Weights of a small transformer language model: 9429 steps.
Each number is 200 + 30 x the weight over its row's rms, rounded and kept within 0 to 999. Layers, rows and columns count from 0. The size before them is the row's rms in percent of the matrix's.

# o: layer 5 attention output (transposed), 512x512, rms 0.077, rows 209-221, columns 128-255
# v: layer 5 attention value, 512x512, rms 0.127, rows 210-221, columns 128-255
o209,090,209,243,181,169,175,240,217,242,223,181,245,154,176,159,180,184,186,177,141,198,190,160,217,200,185,196,189,174,183,232,202,188,170,231,207,150,201,252,193,185,201,130,198,155,175,242,189,196,154,197,179,207,204,206,196,214,183,191,192,138,234,239,147,233,211,187,182,201,202,227,214,211,227,177,199,212,218,165,238,140,219,172,235,204,175,193,217,188,236,255,191,182,162,193,252,201,246,210,172,208,221,217,305,163,195,196,161,177,242,186,230,175,201,196,204,210,202,193,189,202,205,191,196,159,205,181,200,184
v210,092,140,211,206,197,202,189,189,227,199,202,205,270,226,182,152,185,200,189,192,209,175,213,213,226,190,205,162,250,164,191,228,188,190,209,259,193,133,258,197,186,237,171,237,242,190,167,201,185,179,223,184,242,222,131,237,174,222,192,201,217,146,193,178,218,197,195,186,202,205,238,225,211,212,246,183,176,223,156,195,185,209,188,136,198,215,214,187,215,173,189,205,200,245,218,172,159,156,193,200,198,207,169,199,205,194,204,180,178,222,172,177,159,175,224,198,166,197,269,255,216,184,185,263,182,154,161,193,198
o210,098,198,227,205,197,176,160,231,194,216,216,184,185,276,232,230,235,230,189,222,151,233,193,217,204,176,194,167,167,241,223,202,236,158,211,193,214,268,196,183,216,231,197,223,211,187,191,132,213,202,163,201,242,209,201,201,232,133,188,143,177,161,210,181,161,196,224,244,195,187,235,225,214,180,194,155,134,239,191,192,150,176,211,244,175,224,184,204,205,263,188,230,223,198,170,173,173,196,170,186,182,152,179,215,173,189,233,201,285,203,183,178,218,173,246,229,244,249,176,204,235,163,158,183,230,239,213,182,200
v211,091,244,219,203,202,151,201,151,208,162,211,221,198,209,162,188,175,167,161,229,204,160,237,176,234,181,214,227,252,184,173,208,264,189,192,212,211,255,260,195,154,227,201,211,227,179,173,135,196,191,198,165,179,239,175,194,203,183,238,199,154,217,211,174,189,174,148,122,245,200,252,186,207,221,221,212,245,194,219,215,260,218,207,158,174,219,176,208,224,229,240,214,233,204,217,196,189,189,228,220,226,180,237,203,238,181,195,217,197,190,200,153,200,279,201,260,163,237,198,241,206,154,234,212,198,177,218,188,178
o211,089,178,193,201,178,170,199,225,189,225,189,150,156,257,207,226,204,152,180,243,174,239,179,203,188,219,206,184,285,155,215,163,151,152,175,179,165,178,167,199,197,195,240,242,223,231,184,184,215,233,217,178,213,201,216,203,188,212,223,190,205,179,244,227,159,251,178,205,179,230,174,199,167,134,162,198,182,197,182,188,154,196,220,229,176,207,201,212,209,170,189,181,240,207,224,226,199,268,215,128,225,158,229,153,175,182,190,142,225,197,221,189,179,200,213,148,227,233,236,201,188,224,193,220,226,159,214,156,246
v212,087,177,190,194,243,262,229,160,187,158,173,219,213,221,228,175,202,165,164,203,170,162,105,250,187,175,218,200,165,242,202,172,173,232,217,274,162,198,175,189,242,277,194,173,245,270,204,233,214,183,256,218,163,206,163,153,153,209,246,201,165,145,263,155,218,208,187,276,188,222,201,156,202,155,212,184,192,165,191,219,164,191,150,152,215,147,217,188,171,160,222,230,251,227,205,213,178,170,152,152,194,244,178,212,193,228,243,215,204,193,178,228,223,210,220,187,207,186,226,185,211,221,222,227,217,165,208,212,206
o212,086,168,196,177,193,220,167,161,157,142,210,136,197,160,142,168,212,223,275,230,210,228,169,193,193,254,237,180,254,174,163,235,193,151,153,185,248,220,276,205,182,212,177,143,162,185,231,237,180,204,192,218,205,157,202,188,208,189,236,197,252,180,178,197,151,216,178,188,234,219,174,201,179,197,179,201,219,215,189,172,250,246,244,204,143,226,232,204,183,200,192,220,166,166,198,196,192,216,189,231,230,224,200,206,248,216,206,195,162,172,192,201,225,160,214,178,178,224,171,234,202,182,216,168,202,209,200,219,160
v213,082,136,219,233,202,191,226,192,221,218,265,176,236,162,226,222,174,144,217,193,163,203,157,203,206,245,208,212,205,110,218,243,181,186,179,134,165,165,218,190,151,216,207,279,195,271,212,194,162,216,198,215,194,235,189,204,226,233,189,204,223,200,186,241,230,235,223,179,209,206,223,165,203,166,241,192,168,195,144,175,182,170,156,210,204,193,228,205,159,180,249,209,233,219,197,227,204,155,197,261,156,135,228,115,179,169,174,204,212,222,209,219,238,195,189,174,208,115,272,184,252,218,240,230,181,198,247,191,175
o213,084,221,186,193,241,214,215,245,201,160,200,205,193,202,165,201,240,204,188,198,167,207,256,133,206,151,196,201,161,195,241,242,247,229,213,214,222,236,191,162,205,134,143,182,241,169,207,179,174,170,230,183,184,210,223,236,168,172,203,181,232,217,180,192,191,170,220,212,189,188,213,231,228,220,179,259,167,97,246,211,215,231,249,186,153,225,148,249,225,199,196,182,236,230,191,172,201,265,228,168,217,220,181,289,155,149,253,150,176,205,249,193,213,160,123,180,208,173,209,185,194,175,157,178,220,190,229,172,168
v214,087,174,174,194,221,138,220,249,224,188,204,200,246,229,154,174,168,164,251,202,260,183,165,160,204,167,199,198,219,179,221,183,237,188,189,231,205,209,214,189,206,176,189,290,253,241,178,158,194,193,213,233,188,216,182,184,150,205,192,183,197,232,223,180,200,174,215,174,176,209,169,167,204,232,238,161,163,166,184,192,199,233,258,142,236,231,225,239,254,198,200,176,230,205,205,216,202,151,247,226,143,253,200,204,233,228,222,131,234,237,148,195,146,186,163,231,232,195,182,217,121,201,206,213,212,201,225,240,196
o214,092,162,258,210,202,195,204,184,146,248,195,183,165,239,171,207,182,209,222,243,171,183,198,195,201,170,152,135,211,145,154,203,204,153,178,192,224,227,214,209,208,192,234,171,192,183,214,192,154,195,177,191,161,220,166,220,182,192,180,186,271,141,186,238,220,239,198,228,154,199,189,215,233,191,255,207,156,131,202,182,157,192,164,220,212,220,196,204,169,217,187,189,267,219,163,256,208,197,255,200,216,182,179,194,185,229,170,187,167,219,205,108,219,213,115,203,178,189,222,153,204,182,161,226,134,166,162,197,189
v215,095,222,193,229,182,208,215,179,220,196,223,204,207,297,213,182,190,219,155,186,196,203,171,186,174,138,199,148,172,204,188,231,212,191,184,165,212,183,210,149,226,213,231,263,163,203,258,140,178,232,150,207,169,234,201,182,236,238,155,201,195,105,188,216,188,170,258,180,183,175,192,185,180,220,179,164,203,204,191,250,195,193,219,230,184,183,161,192,185,234,213,222,183,245,207,245,174,209,194,177,244,155,143,169,185,164,181,221,167,166,151,176,172,160,237,218,214,182,269,222,247,237,243,168,215,145,250,161,156
o215,089,168,226,164,194,200,243,259,159,207,183,237,199,208,196,205,220,242,204,186,210,205,207,228,165,237,203,213,224,192,218,208,214,236,220,195,170,204,201,207,198,175,163,190,222,202,199,217,199,128,244,207,172,178,135,214,226,192,185,191,187,190,208,190,184,168,197,228,195,247,219,201,264,189,210,221,127,225,216,206,263,220,187,163,241,160,136,207,217,163,182,209,189,223,221,224,252,217,227,243,188,171,161,189,208,178,219,212,178,232,216,194,251,203,197,190,207,203,168,147,207,206,199,203,162,246,212,170,245
v216,085,167,220,193,193,253,183,175,198,216,172,251,190,209,224,202,225,184,194,210,266,205,239,199,202,216,214,211,218,186,163,241,184,180,212,189,176,189,207,195,220,207,180,202,198,226,209,160,166,185,206,194,213,214,234,224,200,249,186,240,224,248,173,217,283,190,166,172,183,184,190,207,211,221,166,220,187,238,251,197,200,212,231,186,196,195,208,263,257,171,202,170,200,249,212,247,148,207,218,239,193,184,244,197,159,197,190,200,178,221,200,197,184,209,210,198,179,262,211,234,184,203,170,188,141,199,188,178,221
o216,088,178,237,216,239,205,238,192,216,216,262,217,191,233,187,206,190,186,254,217,219,193,212,191,187,211,177,193,229,188,188,176,181,163,202,151,161,217,153,202,201,199,236,215,222,248,203,168,206,159,228,201,197,163,147,221,235,239,179,190,186,229,197,237,202,259,218,229,190,164,221,197,272,140,219,180,245,213,239,232,199,162,259,237,221,176,238,234,198,226,197,193,246,212,202,174,128,191,202,141,193,169,211,224,261,202,212,180,193,204,196,195,192,237,193,217,236,178,202,211,223,189,216,193,252,159,210,203,192
v217,094,171,216,159,191,210,221,192,222,210,193,214,234,183,194,168,235,194,195,188,222,181,123,196,197,218,192,154,179,202,211,150,177,179,202,216,223,171,195,270,285,172,202,206,167,211,194,173,177,223,235,190,182,178,209,207,224,189,213,200,214,232,174,234,249,152,215,172,237,187,161,193,128,207,212,183,233,192,226,185,229,193,259,200,232,191,176,209,195,215,189,183,254,157,168,194,215,145,211,205,144,241,131,166,199,256,196,203,206,141,215,248,161,187,203,187,193,187,167,158,225,148,154,211,191,204,203,186,180
o217,094,216,149,175,198,221,202,226,215,182,210,244,239,175,227,246,192,169,234,191,210,165,242,158,174,209,170,222,212,185,179,218,202,246,231,230,149,201,231,166,251,236,186,209,208,207,159,226,192,178,205,149,237,203,144,155,148,181,228,248,203,175,161,202,217,159,208,194,233,216,205,257,191,277,181,163,198,175,168,202,206,203,154,193,208,187,192,181,139,213,241,157,235,194,240,244,202,183,184,226,164,181,227,238,266,222,203,174,210,231,178,242,181,215,194,166,208,190,183,205,168,166,193,167,229,220,234,186,193
v218,089,212,275,215,199,258,200,178,216,224,186,184,136,304,191,164,148,200,209,203,177,181,233,184,116,181,197,189,222,233,177,253,221,135,228,229,216,252,212,245,229,201,223,171,225,190,196,171,178,199,256,242,203,182,281,155,202,195,214,183,199,198,218,189,193,184,213,224,198,191,193,202,217,224,225,196,232,224,208,200,181,178,171,208,229,204,204,192,148,220,185,205,233,192,245,172,173,200,254,238,230,176,202,161,189,135,213,181,146,209,203,163,264,256,154,194,188,198,228,199,234,228,212,197,195,179,159,234,178
o218,093,144,148,208,173,201,213,156,243,218,170,207,210,226,234,219,168,163,211,162,251,194,194,195,185,224,211,278,279,196,262,139,214,227,177,224,223,214,219,176,139,266,179,172,193,190,220,158,196,240,189,235,214,229,200,163,167,223,164,187,171,142,206,205,207,233,192,145,169,243,216,224,188,185,207,165,193,180,225,171,176,212,222,152,164,172,222,224,194,210,200,282,147,230,212,173,194,185,186,255,233,242,161,171,174,160,179,193,236,173,228,191,179,148,178,228,206,235,173,192,151,222,134,204,186,243,183,210,181
v219,091,180,221,229,261,162,139,169,183,195,163,208,231,207,229,190,194,160,229,161,267,189,205,270,208,142,233,215,222,222,155,232,265,200,243,206,223,216,199,200,188,198,197,280,203,247,199,134,184,192,189,227,219,244,191,155,209,173,143,213,191,189,193,175,266,177,222,187,222,195,183,199,258,226,168,188,191,199,207,201,223,199,188,193,207,229,172,181,158,225,212,167,227,233,179,246,211,184,212,170,193,178,242,190,172,185,213,219,178,195,242,170,174,248,240,192,213,202,207,248,162,184,181,227,166,166,186,238,161
o219,089,234,216,196,178,188,164,209,197,233,205,220,245,206,189,248,273,193,264,210,200,252,255,188,158,194,173,199,188,202,185,170,216,155,188,158,157,197,185,162,218,178,219,238,176,163,196,164,196,223,226,178,134,156,192,168,188,246,212,201,220,224,184,202,190,200,202,245,213,179,196,210,185,145,210,180,138,228,228,198,135,150,171,239,204,208,206,209,229,237,192,227,268,179,206,119,210,201,181,158,236,161,200,175,218,204,216,227,161,237,196,189,215,176,238,222,263,228,207,154,224,164,159,216,221,167,235,213,197
v220,083,249,209,254,207,215,199,183,224,225,128,181,245,242,187,156,171,183,226,164,190,205,235,236,165,194,219,166,205,195,215,212,178,203,206,176,224,249,194,190,221,237,191,182,199,184,238,184,164,209,156,183,198,163,173,257,205,215,232,187,215,231,228,219,242,205,129,156,172,166,194,191,258,199,177,182,180,214,220,168,183,242,199,192,225,293,198,204,199,219,139,232,245,198,233,234,197,163,225,205,196,224,166,211,189,260,161,229,216,177,214,180,181,204,180,175,213,261,158,245,214,153,206,205,120,189,214,213,224
o220,087,155,177,155,203,209,209,234,228,222,214,182,154,200,115,175,182,209,164,223,198,225,257,183,172,194,230,193,184,186,245,198,219,253,211,166,206,142,176,268,223,160,199,156,218,222,177,177,215,283,235,207,214,217,138,229,182,206,214,179,210,216,235,238,236,215,241,190,219,272,200,176,203,227,208,199,230,124,251,239,225,174,196,194,207,158,254,172,188,240,235,227,258,210,201,215,201,202,192,200,176,177,225,185,183,187,203,195,220,175,185,194,147,156,175,183,173,188,221,247,184,193,141,198,186,195,161,238,213
v221,091,213,226,224,182,130,214,208,188,178,210,181,183,223,141,203,190,266,206,158,210,189,205,172,234,230,222,195,211,212,209,166,145,222,225,216,221,156,200,189,184,196,166,227,185,206,232,162,167,215,160,178,140,157,171,247,180,206,185,177,189,231,169,206,222,177,190,216,234,129,183,183,211,212,216,206,187,224,129,142,234,223,177,222,176,181,197,152,189,177,183,177,194,158,197,220,230,217,188,203,200,222,228,215,193,141,253,227,229,160,154,219,223,234,170,203,195,183,207,264,188,209,238,241,213,192,206,176,243
o221,088,192,216,239,234,265,193,207,207,258,249,225,210,240,236,206,232,197,204,243,178,204,219,263,235,147,229,270,196,213,208,207,218,272,264,191,215,175,145,161,163,249,225,147,225,237,206,193,184,227,144,207,214,215,239,224,143,190,204,206,163,212,194,254,206,160,160,178,164,216,189,228,210,173,204,188,191,213,235,232,132,198,229,247,155,213,249,194,256,180,197,176,286,190,218,171,195,205,182,197,205,205,185,164,203,211,188,258,219,222,217,185,183,212,207,196,225,151,171,220,185,223,153,193,183,222,178,161,247